Weights of a small GPT-style language model, trained from scratch on English Wikipedia: MLP 1024 GELU.
Each number is 50 + 10 x the weight over its row's rms, rounded and kept within 0 to 99. Layers, rows and columns count from 0. The size before them is the row's rms in percent of the matrix's.

# k: layer 5 attention key, 256x256, rms 0.116, rows 248-255, columns 0-127
# q: layer 5 attention query, 256x256, rms 0.109, rows 249-255, columns 0-127
# v: layer 5 attention value, 256x256, rms 0.178, rows 192-211, columns 0-127
# o: layer 5 attention output (transposed), 256x256, rms 0.221, rows 192-210, columns 0-127
k248 109:81 67 55 52 65 52 63 57 52 68 46 33 64 50 50 27 59 59 51 59 51 23 56 75 52 55 44 55 56 64 40 49 58 46 36 58 47 47 46 41 45 46 59 52 60 39 66 43 50 68 31 34 55 56 38 44 56 56 58 41 46 59 76 47 57 50 43 47 48 39 48 52 49 37 26 61 40 49 41 48 59 57 44 70 44 60 44 43 37 51 50 66 59 58 47 37 61 27 42 59 53 42 47 64 47 66 52 62 47 47 49 48 31 31 46 52 57 50 45 53 61 31 59 64 40 46 44 59
q249 107:52 39 31 51 44 44 56 47 46 48 62 61 64 57 56 37 36 54 51 59 69 41 42 44 47 36 30 63 49 53 51 48 53 48 56 49 60 47 45 44 48 30 50 53 47 51 61 56 52 46 54 41 51 42 40 66 50 44 38 38 52 42 51 38 18 36 42 69 42 47 63 66 42 43 48 50 27 56 46 25 63 43 50 71 44 52 65 55 45 43 62 54 34 57 42 39 58 33 66 53 35 55 49 76 35 46 40 30 38 38 50 69 57 65 42 37 41 66 54 63 50 37 54 38 45 53 38 36
k249 110:31 46 35 52 46 45 44 53 48 54 62 66 50 65 25 51 52 38 43 45 58 48 46 59 57 48 48 57 26 56 46 42 47 34 44 55 48 57 68 24 44 47 75 50 42 61 54 43 65 47 44 38 61 50 46 63 49 43 52 50 56 46 62 48 50 35 36 63 27 47 61 65 53 49 43 47 45 53 47 31 49 50 52 55 51 30 61 33 57 40 46 46 33 55 41 56 62 36 41 44 43 58 51 58 42 66 57 44 48 60 27 60 59 69 50 51 50 53 60 64 37 37 57 65 44 35 58 56
q250 114:50 46 62 46 56 70 38 73 55 70 45 56 46 44 51 53 60 48 23 59 67 64 41 50 53 40 44 47 60 65 59 42 41 43 39 37 41 30 36 53 49 31 51 47 62 25 37 51 66 32 55 43 43 56 54 49 54 69 55 54 34 60 44 43 66 48 48 53 62 51 39 48 74 42 44 62 61 50 35 62 31 61 49 64 41 41 61 61 55 53 51 54 43 57 45 40 51 59 66 47 33 52 52 50 41 52 49 56 49 47 57 48 43 62 44 49 66 44 62 39 40 46 43 49 63 61 46 25
k250 111:50 44 53 60 46 52 53 52 55 62 46 52 58 62 67 55 54 33 42 58 53 34 50 65 49 20 44 48 54 71 49 54 58 37 53 48 41 29 54 52 37 38 59 55 54 48 44 45 49 53 35 44 64 38 37 53 34 63 41 73 43 42 51 48 64 42 42 50 64 40 56 64 61 43 51 61 66 49 47 58 48 48 47 40 63 42 66 39 54 47 60 34 52 55 51 52 71 53 65 48 60 36 36 49 47 41 51 39 53 36 71 65 53 57 59 41 64 58 53 65 52 72 47 50 51 55 29 31
q251 106:41 32 46 38 44 74 47 50 56 49 31 39 76 53 51 65 37 53 37 59 57 29 43 58 55 40 45 44 61 47 55 78 56 42 26 45 44 33 47 33 59 61 68 48 52 54 38 67 53 32 36 48 53 41 68 57 52 52 41 60 52 44 47 50 50 74 61 44 57 44 66 59 51 41 57 60 53 58 52 47 50 37 53 58 62 51 42 18 58 48 43 57 54 45 67 63 47 53 57 34 66 60 49 61 50 59 40 39 52 44 46 62 58 53 59 44 45 49 49 67 37 59 50 44 70 48 17 50
k251 106:50 31 43 42 58 65 46 47 48 42 50 59 57 43 45 59 52 60 34 64 35 51 53 52 37 46 38 61 46 46 64 55 61 58 46 45 46 36 47 57 42 49 62 33 33 52 48 52 78 51 54 52 51 51 60 54 50 64 50 37 57 44 51 41 38 53 49 52 61 47 59 40 51 68 44 48 39 43 35 50 63 53 68 43 54 52 48 51 56 48 58 48 48 44 49 21 58 65 43 64 60 53 59 55 23 78 47 44 54 45 43 43 42 59 38 42 50 50 52 57 62 59 51 41 73 57 49 58
q252 107:44 47 48 57 45 44 43 46 68 57 40 69 54 45 53 43 51 46 44 31 55 50 42 48 77 37 41 72 64 49 40 40 62 61 59 60 53 63 40 52 49 44 63 45 53 40 49 43 52 54 45 50 74 44 45 64 48 38 46 71 45 53 40 54 44 61 63 48 40 42 54 59 41 53 46 47 28 49 68 64 53 38 47 64 38 58 67 39 37 43 45 64 45 37 59 57 58 57 58 42 52 37 43 35 49 49 53 46 47 50 39 42 52 53 47 53 57 45 38 63 52 29 41 53 48 63 53 52
k252 108:49 51 47 49 43 34 50 60 44 42 53 43 49 43 42 33 43 63 46 33 47 40 43 48 51 44 30 63 62 69 48 53 65 55 42 51 44 50 51 68 54 42 57 55 66 58 56 46 41 41 62 54 66 62 46 52 55 31 56 47 65 42 44 40 42 47 48 36 32 47 67 52 50 59 55 55 61 47 55 66 60 51 59 51 52 61 47 54 32 40 43 49 60 61 48 38 55 48 47 41 44 57 39 54 58 52 38 25 60 55 34 43 25 57 54 44 43 46 59 63 56 51 52 57 43 58 50 51
q253 113:53 53 28 43 32 62 72 63 57 33 72 42 43 52 47 49 54 48 44 56 52 52 55 54 65 45 62 53 61 60 61 63 57 42 26 59 53 43 61 61 57 36 44 59 48 45 56 55 48 48 46 54 66 51 57 60 78 53 61 32 52 61 36 52 47 47 27 51 66 61 39 47 51 52 46 47 60 53 40 58 52 46 50 30 33 47 51 65 54 44 54 50 54 45 53 55 55 33 30 57 51 47 46 46 51 63 63 49 46 52 47 60 54 44 29 50 58 34 53 52 67 30 51 39 52 47 60 56
k253 112:43 35 42 52 41 56 70 60 58 56 45 53 59 43 76 66 35 55 54 58 50 43 70 30 51 61 55 61 39 35 59 50 62 54 58 49 56 32 41 51 49 34 40 52 52 39 41 42 40 61 56 52 57 57 56 41 47 45 52 41 46 62 41 65 42 43 54 47 45 59 62 29 49 38 32 37 72 50 56 52 47 61 47 48 42 47 64 72 46 48 44 43 36 42 44 66 54 31 51 58 20 30 36 43 59 66 57 48 46 46 66 53 48 43 51 65 57 45 40 52 59 42 49 41 58 57 51 48
q254 113:35 52 58 27 50 50 45 42 46 59 30 46 52 43 65 41 52 15 48 35 54 28 39 42 38 40 45 48 58 60 47 48 53 54 49 45 69 26 58 53 57 48 46 44 46 44 61 50 48 65 57 56 34 65 65 55 58 50 46 59 46 54 69 50 57 52 63 42 54 64 45 59 50 42 44 58 44 55 42 52 42 51 41 25 47 54 59 43 56 60 42 42 55 66 25 55 54 56 52 59 30 72 33 58 52 51 47 50 62 47 57 49 66 44 54 26 51 33 41 47 56 43 49 57 48 55 51 52
k254 116:60 54 64 20 41 67 66 49 27 53 59 43 49 55 50 40 45 52 51 56 44 32 22 35 55 50 48 63 41 45 64 45 53 55 50 45 61 54 58 48 46 68 40 38 24 53 49 60 40 55 45 45 45 56 65 35 47 38 66 65 49 50 53 47 53 54 55 43 53 52 53 54 37 48 53 43 37 44 44 47 60 60 43 52 40 45 72 42 47 42 34 55 63 65 57 43 55 56 47 66 36 51 40 49 44 61 52 52 50 66 59 48 80 52 61 49 48 34 53 42 49 44 58 62 28 55 48 67
q255 117:38 36 56 50 55 45 24 36 52 37 46 58 56 49 43 55 52 43 56 62 54 54 36 48 48 56 47 43 34 57 43 55 31 47 55 40 36 68 48 41 51 41 51 47 43 40 46 51 57 61 37 53 47 46 60 55 54 40 35 47 47 48 54 32 37 36 30 60 68 41 39 72 55 48 56 50 59 38 56 22 56 42 38 49 36 65 54 56 61 42 40 63 52 49 51 54 29 49 57 48 52 56 51 48 46 52 58 68 65 50 45 43 35 50 51 34 60 34 42 61 40 51 55 45 24 57 60 55
k255 118:52 38 44 54 58 53 48 50 47 53 46 65 57 39 54 53 50 44 52 53 64 50 44 49 53 55 46 49 41 44 43 61 50 45 52 41 52 58 55 44 34 59 49 67 49 49 72 55 54 72 42 63 52 43 58 54 50 61 54 48 53 56 52 27 52 30 45 67 43 66 56 60 58 40 61 55 61 49 50 51 64 57 67 43 50 75 56 61 61 50 34 48 62 36 46 48 42 48 62 42 41 62 50 56 34 54 56 46 64 58 67 46 54 47 38 49 46 57 60 58 49 62 49 46 27 51 58 65
v192 100:46 38 59 33 49 47 70 55 44 55 56 50 61 39 57 51 56 50 41 56 55 38 68 51 62 48 46 32 48 57 54 42 26 65 62 52 50 48 51 61 55 55 57 37 60 40 38 50 47 55 47 71 62 45 76 33 48 53 48 49 41 56 54 43 51 47 53 35 61 25 44 59 56 51 58 60 67 41 55 61 37 63 29 58 32 55 67 63 46 36 65 79 58 62 36 60 49 44 57 58 48 40 43 45 54 65 43 40 47 44 40 62 34 67 39 63 40 64 44 53 44 59 39 30 59 45 46 48
o192 101:54 76 50 55 43 59 41 59 46 65 42 61 57 51 55 42 50 41 59 47 39 52 52 63 39 54 42 54 73 47 47 48 44 63 55 35 39 54 56 47 46 68 53 60 51 58 47 36 41 53 40 45 53 40 24 67 42 46 41 39 75 25 55 61 56 60 62 51 61 45 43 50 66 44 63 27 58 59 53 59 43 44 32 41 54 56 58 48 44 63 30 29 58 59 53 27 54 57 46 40 52 47 49 61 41 54 49 50 58 58 60 40 47 45 45 57 66 46 62 56 71 34 47 66 52 46 41 49
v193 096:49 60 59 34 41 51 66 44 44 40 45 55 57 43 66 39 59 67 41 54 63 52 47 37 49 40 35 54 49 41 49 65 31 33 48 33 50 56 52 57 64 42 44 64 49 55 48 58 43 37 49 59 50 54 59 41 49 42 38 47 64 65 48 28 49 34 40 44 65 48 58 43 53 45 40 75 44 41 46 48 38 38 33 38 55 63 60 38 56 51 52 40 56 42 62 60 52 49 57 40 49 56 37 43 57 48 47 36 52 57 28 52 59 55 43 45 48 36 51 52 52 47 51 81 44 42 66 67
o193 094:54 43 35 49 65 49 72 50 62 46 43 42 67 60 31 49 51 52 65 41 55 44 39 29 71 49 52 44 36 66 57 65 43 49 39 50 45 52 46 31 45 66 27 49 50 58 50 39 35 40 63 42 47 28 41 59 59 52 46 56 52 51 49 62 50 58 61 52 36 55 39 37 53 46 36 60 45 49 38 47 71 53 71 40 38 61 44 41 66 43 40 50 58 39 58 49 41 53 51 56 45 49 47 54 39 49 48 55 36 31 41 47 62 39 52 74 71 39 59 33 48 56 47 62 56 47 33 41
v194 100:41 54 43 60 60 43 49 55 61 56 81 53 41 44 59 63 53 45 38 48 58 37 49 48 60 55 52 54 60 45 57 57 43 51 67 54 38 58 52 47 58 61 68 39 44 41 54 30 55 55 44 52 56 51 54 61 49 48 65 57 27 39 47 43 52 58 55 44 49 57 42 32 42 66 62 56 60 57 47 58 50 54 63 61 42 42 41 37 62 49 41 36 51 40 48 59 48 59 62 56 59 42 52 57 49 37 40 48 47 44 45 46 55 61 50 55 30 66 66 62 47 33 60 44 48 57 39 53
o194 100:40 53 39 49 63 56 62 29 63 54 44 33 53 50 39 42 44 57 48 52 50 41 61 67 52 57 47 61 48 27 39 48 46 54 58 47 68 42 48 44 47 44 53 46 66 53 64 51 41 34 70 51 47 50 38 41 45 48 60 48 58 60 66 65 43 39 43 63 60 36 67 51 45 48 56 63 50 49 45 36 58 56 43 71 58 44 42 69 54 63 53 33 54 57 38 48 38 32 38 66 61 40 52 45 53 54 67 33 62 57 44 40 53 38 42 51 42 40 68 47 47 53 66 54 47 50 53 47
v195 096:34 44 63 59 63 50 50 56 50 49 52 52 58 66 43 47 58 60 64 48 54 45 42 47 47 52 55 43 49 48 43 57 29 42 36 58 62 46 24 52 33 46 35 24 44 24 45 48 55 52 55 53 39 74 46 44 51 55 60 39 39 48 39 40 59 40 49 32 48 32 48 53 67 47 43 54 56 36 58 45 42 58 51 53 59 58 37 58 50 40 38 54 33 48 32 39 43 38 47 47 51 64 65 48 46 42 48 63 43 41 49 63 62 72 64 46 55 58 52 80 40 38 43 52 55 47 54 64
o195 098:50 69 64 60 26 42 68 43 57 55 66 47 34 46 64 40 52 55 43 50 38 58 36 32 54 55 46 55 54 42 63 51 75 58 40 56 46 46 53 47 53 41 48 65 63 51 52 42 52 53 52 33 40 42 52 56 43 61 52 66 49 10 50 49 55 57 51 72 54 59 47 48 41 61 64 61 39 44 39 71 38 59 68 50 37 54 41 66 51 45 54 45 52 48 60 53 70 59 59 40 30 53 57 60 55 46 47 32 63 56 42 63 34 46 61 58 50 46 69 38 62 43 55 41 62 62 34 42
v196 097:49 58 49 60 68 56 59 40 50 56 41 50 71 43 53 40 48 34 50 51 49 45 61 66 47 47 58 49 29 39 57 55 52 53 45 65 47 57 52 56 78 50 57 50 59 60 48 62 56 43 48 50 68 39 58 43 56 44 52 67 54 42 57 54 59 47 49 42 60 64 63 48 67 46 57 38 64 53 47 47 45 41 69 56 45 56 51 34 50 66 62 59 39 46 44 57 49 73 57 43 99 44 40 66 35 57 51 50 40 41 48 65 54 50 49 46 48 34 46 49 42 32 57 41 40 49 56 47
o196 097:63 37 48 48 56 54 52 70 50 50 60 76 50 52 49 45 46 42 45 46 44 47 37 31 72 56 42 50 48 59 27 37 41 49 46 46 58 61 31 44 45 51 50 48 55 39 57 51 40 58 49 60 38 37 43 32 62 57 32 41 41 60 40 40 41 58 58 46 42 46 47 46 34 47 45 78 44 45 57 43 40 50 39 42 61 62 48 51 44 58 47 37 51 36 32 42 52 40 43 52 58 70 61 62 39 51 62 47 55 58 56 37 48 50 45 48 52 42 45 63 48 47 58 52 40 57 62 50
v197 099:36 52 64 17 54 48 46 39 51 68 59 33 46 46 52 57 48 44 64 44 44 50 50 32 49 37 61 44 37 56 49 37 61 44 40 61 63 46 40 29 48 41 56 65 54 55 54 48 70 50 49 46 47 47 61 48 43 66 64 34 45 50 68 50 41 81 52 53 44 53 46 53 31 51 52 48 51 53 50 42 33 32 35 53 48 52 39 39 48 54 54 42 49 36 24 53 48 41 33 46 48 55 49 46 48 32 45 47 50 59 59 64 43 41 32 42 46 49 65 61 44 62 34 40 49 66 60 42
o197 103:48 58 41 68 63 44 62 50 41 58 42 50 50 60 54 36 43 52 41 41 54 58 51 49 46 51 39 56 53 45 46 70 30 60 56 48 65 59 40 71 37 43 53 26 58 54 43 41 41 43 43 55 48 40 42 37 65 53 47 46 48 59 50 39 47 67 40 71 64 54 53 46 53 61 57 56 29 60 59 50 53 54 45 56 65 39 44 55 43 55 49 53 54 66 36 57 54 66 47 59 61 63 51 51 42 63 45 24 46 35 50 45 37 52 40 64 50 56 59 53 75 49 57 51 54 57 44 49
v198 089:49 29 62 42 43 47 49 56 66 45 51 69 57 41 48 48 33 54 44 61 66 46 37 52 53 32 77 49 66 33 56 57 41 49 32 64 50 66 56 36 46 54 57 52 48 60 50 56 57 53 58 32 56 54 52 59 46 46 48 57 39 44 49 53 62 53 56 48 61 52 46 35 59 34 60 52 62 53 45 56 51 55 48 51 58 66 61 37 53 44 43 39 43 57 47 64 30 42 46 47 38 52 48 44 58 47 23 45 55 48 49 46 48 48 54 49 38 39 50 40 55 46 50 53 41 59 46 57
o198 094:27 34 46 51 53 46 56 44 65 59 53 66 45 58 57 55 40 55 42 31 52 35 55 52 41 63 54 55 44 56 50 46 56 49 58 17 39 49 57 38 53 43 45 57 37 58 48 41 28 43 56 66 31 40 65 34 55 20 46 73 33 49 39 50 52 48 53 57 41 66 48 48 51 66 52 52 59 63 56 48 50 65 58 36 46 59 56 32 38 46 43 46 51 61 54 51 50 56 46 29 75 44 33 46 44 61 63 53 55 51 58 46 45 52 58 63 57 39 48 46 66 62 31 37 49 43 53 44
v199 097:40 45 43 41 54 30 52 54 54 33 51 61 19 53 62 49 73 39 56 53 63 50 40 67 44 58 63 62 54 62 51 51 45 52 55 53 20 52 39 40 55 48 71 52 48 59 56 48 54 53 52 49 52 42 39 64 38 46 51 43 58 60 38 44 55 53 47 46 61 42 39 50 45 27 57 35 36 47 39 61 67 41 49 59 70 51 62 47 71 48 42 46 49 69 49 37 48 33 54 53 46 42 31 53 51 47 39 41 44 55 45 43 46 64 43 47 31 59 61 50 57 56 50 56 51 46 46 56
o199 098:44 57 56 30 39 56 59 37 41 46 39 57 56 41 40 61 46 67 66 48 36 52 67 44 57 63 45 42 44 37 39 48 60 56 67 76 44 58 53 55 34 54 61 56 43 62 46 40 40 55 23 40 34 44 52 44 28 58 52 61 50 67 60 52 55 58 41 53 33 39 74 36 42 48 45 47 52 39 61 44 45 56 42 53 45 53 51 37 54 45 42 58 56 30 60 55 56 52 50 52 56 46 54 45 47 56 44 53 44 63 49 42 53 51 44 40 63 38 43 34 42 23 54 44 59 37 48 62
v200 100:30 57 51 46 40 45 42 64 45 68 34 58 34 35 42 53 62 65 34 41 42 51 57 47 57 35 60 61 30 53 43 57 35 56 61 50 49 43 59 49 47 71 46 35 64 51 48 55 62 54 74 48 58 53 36 53 48 53 66 45 53 43 50 32 38 55 43 55 62 32 60 55 48 51 30 58 60 60 68 58 62 60 43 62 46 57 60 49 72 70 39 59 48 60 58 57 57 48 61 39 44 55 50 33 49 41 50 65 49 49 41 41 40 48 38 62 40 72 40 45 42 39 59 50 54 51 55 49
o200 101:42 56 46 37 44 50 41 57 33 31 66 37 40 46 66 49 53 53 55 35 59 40 40 59 54 66 54 43 49 64 73 35 58 58 43 45 48 38 48 48 51 43 45 41 57 56 64 59 53 44 48 38 70 43 57 46 45 38 52 58 73 60 55 44 47 50 55 58 37 45 33 50 31 47 50 51 53 48 48 41 60 53 41 67 60 44 39 47 45 45 36 39 43 35 55 54 60 15 62 43 61 46 65 66 75 65 52 34 52 50 45 47 59 43 49 41 54 45 65 57 43 39 38 65 52 46 70 55
v201 105:44 49 51 57 42 56 45 57 55 51 46 54 50 53 42 48 39 50 45 52 55 32 49 41 43 54 35 60 46 57 54 45 49 37 53 51 43 59 57 44 45 34 60 46 51 25 60 52 66 42 45 47 63 49 45 75 48 60 55 75 40 56 53 43 34 59 66 57 44 52 46 68 66 57 36 55 53 44 50 57 45 61 44 43 43 50 61 49 66 53 37 65 46 51 39 44 58 38 51 55 66 43 56 64 65 51 40 56 52 42 73 41 54 60 62 48 38 48 35 47 54 55 50 32 65 43 66 47
o201 106:54 48 45 60 41 51 62 55 60 56 67 45 58 41 58 44 62 43 56 42 54 54 33 51 35 63 60 65 47 29 39 54 50 55 68 65 62 49 41 55 59 55 51 72 46 66 49 42 47 72 44 42 46 42 51 52 47 48 70 33 54 34 55 32 77 47 57 51 44 33 35 46 49 45 43 41 49 44 47 66 55 48 40 62 52 55 20 55 74 46 50 52 53 53 64 51 54 41 56 54 46 67 55 49 47 53 57 61 50 55 43 42 66 62 53 53 65 41 71 59 60 51 54 39 53 62 58 47
v202 102:57 41 44 58 42 51 53 50 52 49 56 30 44 29 34 29 57 65 46 56 44 66 44 41 51 50 58 49 70 69 60 38 59 59 51 51 45 44 48 72 56 40 47 40 41 50 57 38 44 53 50 52 57 45 44 56 28 47 32 61 44 51 52 41 30 59 47 36 58 51 43 65 58 38 33 50 64 29 55 54 66 50 52 47 39 63 22 55 40 43 58 43 51 56 42 41 49 34 66 54 57 55 36 57 24 59 39 32 50 51 58 49 61 41 59 50 41 47 59 47 47 53 53 38 24 62 56 30
o202 099:54 65 49 39 48 44 56 62 63 39 49 48 59 56 53 48 46 34 58 49 58 63 60 49 48 48 25 45 62 43 64 45 24 43 47 53 77 53 58 36 54 49 44 37 52 66 51 45 50 66 47 46 46 58 62 50 62 53 44 53 62 49 44 50 53 54 57 67 36 42 60 58 66 46 41 44 51 48 67 49 45 27 62 49 57 45 61 59 66 66 44 52 50 47 57 48 35 45 42 64 52 69 50 55 61 33 49 50 60 59 36 47 46 52 50 41 47 65 55 59 61 52 35 49 49 37 50 54
v203 097:60 53 48 52 55 41 60 35 46 48 51 41 56 70 46 37 66 68 47 50 67 56 50 39 41 45 46 52 44 28 57 60 40 33 62 29 43 67 46 33 59 49 43 58 42 60 47 49 37 51 56 63 46 57 49 58 52 47 64 56 43 50 47 59 44 53 56 59 28 41 58 67 74 55 29 31 53 49 47 47 66 46 42 47 41 64 62 46 54 45 52 48 40 39 56 50 37 55 54 51 39 45 55 37 51 53 63 55 51 52 44 49 44 40 68 41 44 53 54 40 33 60 59 67 45 61 31 57
o203 094:62 53 42 39 57 34 64 62 45 33 40 57 56 50 49 59 48 67 54 70 49 48 78 69 38 44 46 53 58 50 62 40 51 54 47 42 55 64 41 31 65 49 59 40 43 47 46 63 42 43 51 47 54 34 36 49 49 51 45 72 54 51 63 43 48 40 57 56 63 66 57 58 57 55 46 42 41 47 44 54 28 38 44 53 49 44 44 37 54 47 37 53 58 39 51 84 44 29 54 23 50 42 60 48 58 55 42 34 52 37 54 47 57 48 66 47 29 55 36 51 57 44 50 31 43 47 41 46
v204 094:48 67 55 30 54 43 60 33 53 71 44 38 55 38 33 56 52 61 36 56 52 52 54 41 38 56 36 47 44 44 49 51 45 40 27 64 38 48 73 48 57 78 39 59 50 46 49 43 34 43 58 55 35 53 48 56 43 59 45 59 53 37 42 62 51 54 45 37 39 65 34 45 61 50 36 49 49 41 42 47 48 57 61 46 49 42 67 37 56 45 40 41 53 58 34 49 41 58 47 42 47 41 59 33 47 61 46 67 55 36 67 49 37 45 52 52 48 52 39 64 61 44 36 49 57 65 49 55
o204 097:41 61 33 58 33 44 38 41 51 47 63 51 50 48 53 43 73 52 39 43 49 47 40 39 75 51 48 59 39 48 59 57 35 60 56 23 50 49 42 42 59 62 37 19 61 55 45 50 57 46 53 33 57 36 49 41 51 51 47 53 58 40 54 58 55 55 39 57 41 46 52 62 43 52 55 34 46 48 54 68 44 47 47 56 43 40 36 45 54 43 47 43 45 39 50 38 70 52 66 81 37 39 49 38 69 39 58 51 42 42 39 38 58 57 74 38 67 42 52 52 37 47 54 50 43 39 47 58
v205 103:61 40 61 34 47 49 56 64 45 56 51 61 40 57 44 50 40 43 62 61 53 52 38 51 49 41 73 56 33 54 41 33 44 72 60 43 42 60 47 48 52 43 41 38 38 34 56 51 43 75 34 45 44 56 30 51 42 48 47 40 62 42 43 54 45 47 43 71 60 57 57 45 46 50 56 30 46 39 42 57 50 62 50 69 47 36 52 54 55 51 64 56 41 56 55 64 55 53 57 34 50 46 43 38 52 46 47 57 44 56 61 53 51 55 26 48 66 44 42 43 55 35 64 35 59 67 54 39
o205 101:46 57 43 40 60 34 34 50 60 40 66 56 45 24 48 39 45 46 47 58 73 59 50 58 51 43 42 64 49 37 49 54 42 56 58 39 38 42 56 57 46 46 42 51 49 45 70 66 60 32 42 48 60 58 47 53 46 45 45 45 38 51 43 56 50 57 61 33 43 57 47 44 66 48 43 47 56 44 62 46 45 66 58 43 45 48 53 24 40 51 43 40 48 37 45 50 37 50 43 42 42 32 61 41 40 72 59 55 59 48 46 59 50 53 56 34 47 43 45 63 62 45 44 46 67 29 53 53
v206 098:52 29 51 74 50 60 62 64 53 44 42 51 33 35 50 56 55 44 36 55 51 51 52 37 54 52 47 36 55 48 55 59 41 52 52 61 41 47 47 60 26 67 45 35 54 66 35 49 33 63 51 50 60 45 50 29 48 40 45 49 43 39 57 51 56 39 39 62 49 55 52 53 38 61 46 51 54 54 45 51 28 35 50 41 60 35 52 62 45 56 53 38 63 42 52 52 60 25 42 53 62 62 48 46 47 62 46 56 57 41 52 39 43 68 58 54 55 54 56 51 60 46 47 74 49 65 47 54
o206 100:58 59 46 56 40 57 60 42 34 56 39 59 32 49 42 44 32 49 55 46 68 43 49 64 60 45 49 43 52 64 44 32 45 42 43 45 47 45 60 37 60 60 42 52 43 46 58 44 48 46 48 58 62 36 70 62 53 40 52 61 54 54 58 56 59 57 44 34 42 28 30 51 55 45 54 43 58 60 50 42 45 42 71 67 38 48 71 26 44 34 48 71 46 66 58 40 38 53 60 55 60 42 48 46 34 56 63 50 41 55 41 56 40 36 47 55 43 41 52 52 59 42 57 48 46 20 43 53
v207 102:47 51 46 59 63 55 48 32 43 59 45 64 39 34 55 49 49 56 46 41 45 49 51 49 45 53 31 45 50 45 74 58 38 46 47 69 43 40 44 46 63 40 31 49 46 56 46 54 53 52 34 46 60 53 51 50 43 58 45 53 42 68 64 18 44 69 28 33 56 48 32 49 42 69 50 51 52 63 60 43 55 51 47 38 43 53 43 65 51 50 48 41 53 57 50 58 56 61 56 52 66 63 32 38 42 38 51 54 51 37 48 51 61 42 52 60 68 40 46 46 55 36 51 69 55 49 57 58
o207 102:49 58 68 59 27 53 52 50 59 49 54 54 22 41 43 49 35 36 54 55 60 53 41 53 59 40 46 55 30 69 51 46 80 34 61 40 49 45 46 42 43 62 51 44 42 52 50 41 39 50 54 52 48 59 42 43 60 58 46 50 67 33 68 67 46 52 57 51 46 66 55 45 59 27 41 66 39 52 54 51 54 53 62 57 48 54 41 42 48 68 70 53 65 33 50 61 44 47 50 51 47 59 37 45 51 50 62 39 54 60 48 43 37 63 43 59 56 61 60 55 62 58 29 29 43 44 45 63
v208 098:32 48 49 35 43 42 33 52 70 72 52 50 49 32 41 46 49 43 36 59 79 53 64 54 62 56 42 41 49 55 55 51 49 31 36 39 65 60 53 49 42 47 50 40 44 55 50 34 38 38 63 31 43 43 75 40 54 44 47 34 62 54 75 49 44 45 48 43 60 47 35 41 74 41 61 34 60 46 55 40 57 57 56 47 47 56 54 51 54 36 39 54 55 38 49 53 63 48 56 42 55 62 52 42 47 56 53 52 39 68 43 62 30 59 64 47 51 50 68 57 42 41 47 52 69 44 54 39
o208 097:65 55 45 58 29 66 69 72 62 66 69 47 50 54 53 59 62 46 46 43 53 38 54 49 40 41 54 31 52 48 62 48 38 56 59 58 41 55 52 56 50 59 44 43 54 48 33 41 47 44 45 55 54 50 34 50 51 44 55 57 50 53 49 31 64 53 62 34 44 37 46 62 50 42 50 46 57 30 23 57 48 54 45 39 50 53 72 47 63 51 62 41 51 55 56 57 41 46 45 57 41 66 46 43 60 55 27 55 64 41 47 37 52 52 46 52 50 32 62 40 55 43 69 44 39 53 33 48
v209 095:62 53 58 72 54 35 54 31 55 41 40 48 45 64 31 22 55 56 51 59 51 58 59 45 48 37 50 41 34 48 45 43 32 51 50 34 48 51 40 55 48 54 57 47 61 58 56 48 54 58 37 44 51 51 59 57 41 45 48 38 17 49 44 51 50 52 56 39 54 56 49 31 59 49 54 46 57 52 83 50 55 45 43 47 53 52 48 60 55 29 47 39 62 49 33 60 48 59 42 55 42 63 27 68 56 40 57 48 57 47 47 42 58 57 54 33 60 68 51 48 48 46 56 47 54 63 46 39
o209 097:44 51 60 39 49 52 59 33 64 39 39 43 64 48 49 66 48 51 37 35 59 43 52 47 42 52 45 52 54 45 61 44 40 53 52 54 59 48 45 49 35 50 64 59 36 69 44 73 34 50 44 43 62 50 50 71 50 48 53 50 52 40 54 44 48 66 57 39 58 47 56 52 36 42 62 42 48 57 49 52 58 46 50 42 36 58 57 49 60 52 51 41 53 61 56 49 51 45 40 52 50 38 57 30 51 64 48 47 48 43 64 60 46 55 59 43 47 48 58 50 71 42 53 58 52 48 48 47
v210 101:58 50 47 52 52 63 52 53 48 43 53 44 55 58 64 54 57 54 52 60 49 52 64 39 46 51 64 63 49 63 49 51 70 57 45 38 55 37 69 30 49 78 39 44 55 25 45 34 44 52 47 75 54 40 48 33 49 38 55 54 67 55 70 37 60 51 45 46 34 53 37 46 48 39 59 60 54 55 42 57 38 53 42 50 67 45 42 62 47 36 41 37 33 36 51 55 54 44 50 48 60 52 61 39 47 49 49 51 33 41 44 52 47 60 45 45 44 56 47 36 65 47 39 52 55 40 39 61
o210 102:41 42 47 49 58 49 42 44 46 70 46 49 53 57 48 38 40 40 63 55 52 44 40 47 55 52 43 67 58 70 52 40 57 50 44 60 59 41 61 77 34 65 40 35 56 53 30 50 64 52 54 49 47 56 34 48 47 51 36 66 36 54 52 54 55 60 47 76 50 52 63 39 44 58 38 48 49 49 46 43 59 49 59 47 36 64 56 47 56 52 54 44 52 59 31 61 51 67 39 62 45 46 54 47 50 56 47 39 55 42 52 60 41 57 54 37 56 53 45 60 33 42 50 50 20 57 46 68
v211 096:28 47 49 50 41 47 57 40 60 33 46 61 61 43 41 41 38 35 45 48 44 34 45 55 26 52 57 50 40 58 54 53 54 52 48 50 35 47 59 49 42 46 35 41 84 44 66 49 39 52 52 57 58 60 46 64 69 52 61 37 55 47 45 63 58 66 44 48 49 57 65 66 58 52 69 64 67 40 59 54 52 48 67 57 55 44 43 54 62 50 74 54 67 63 72 51 75 47 39 46 48 46 44 72 50 42 57 50 53 53 44 49 40 67 60 40 55 49 41 36 59 61 56 61 48 43 55 33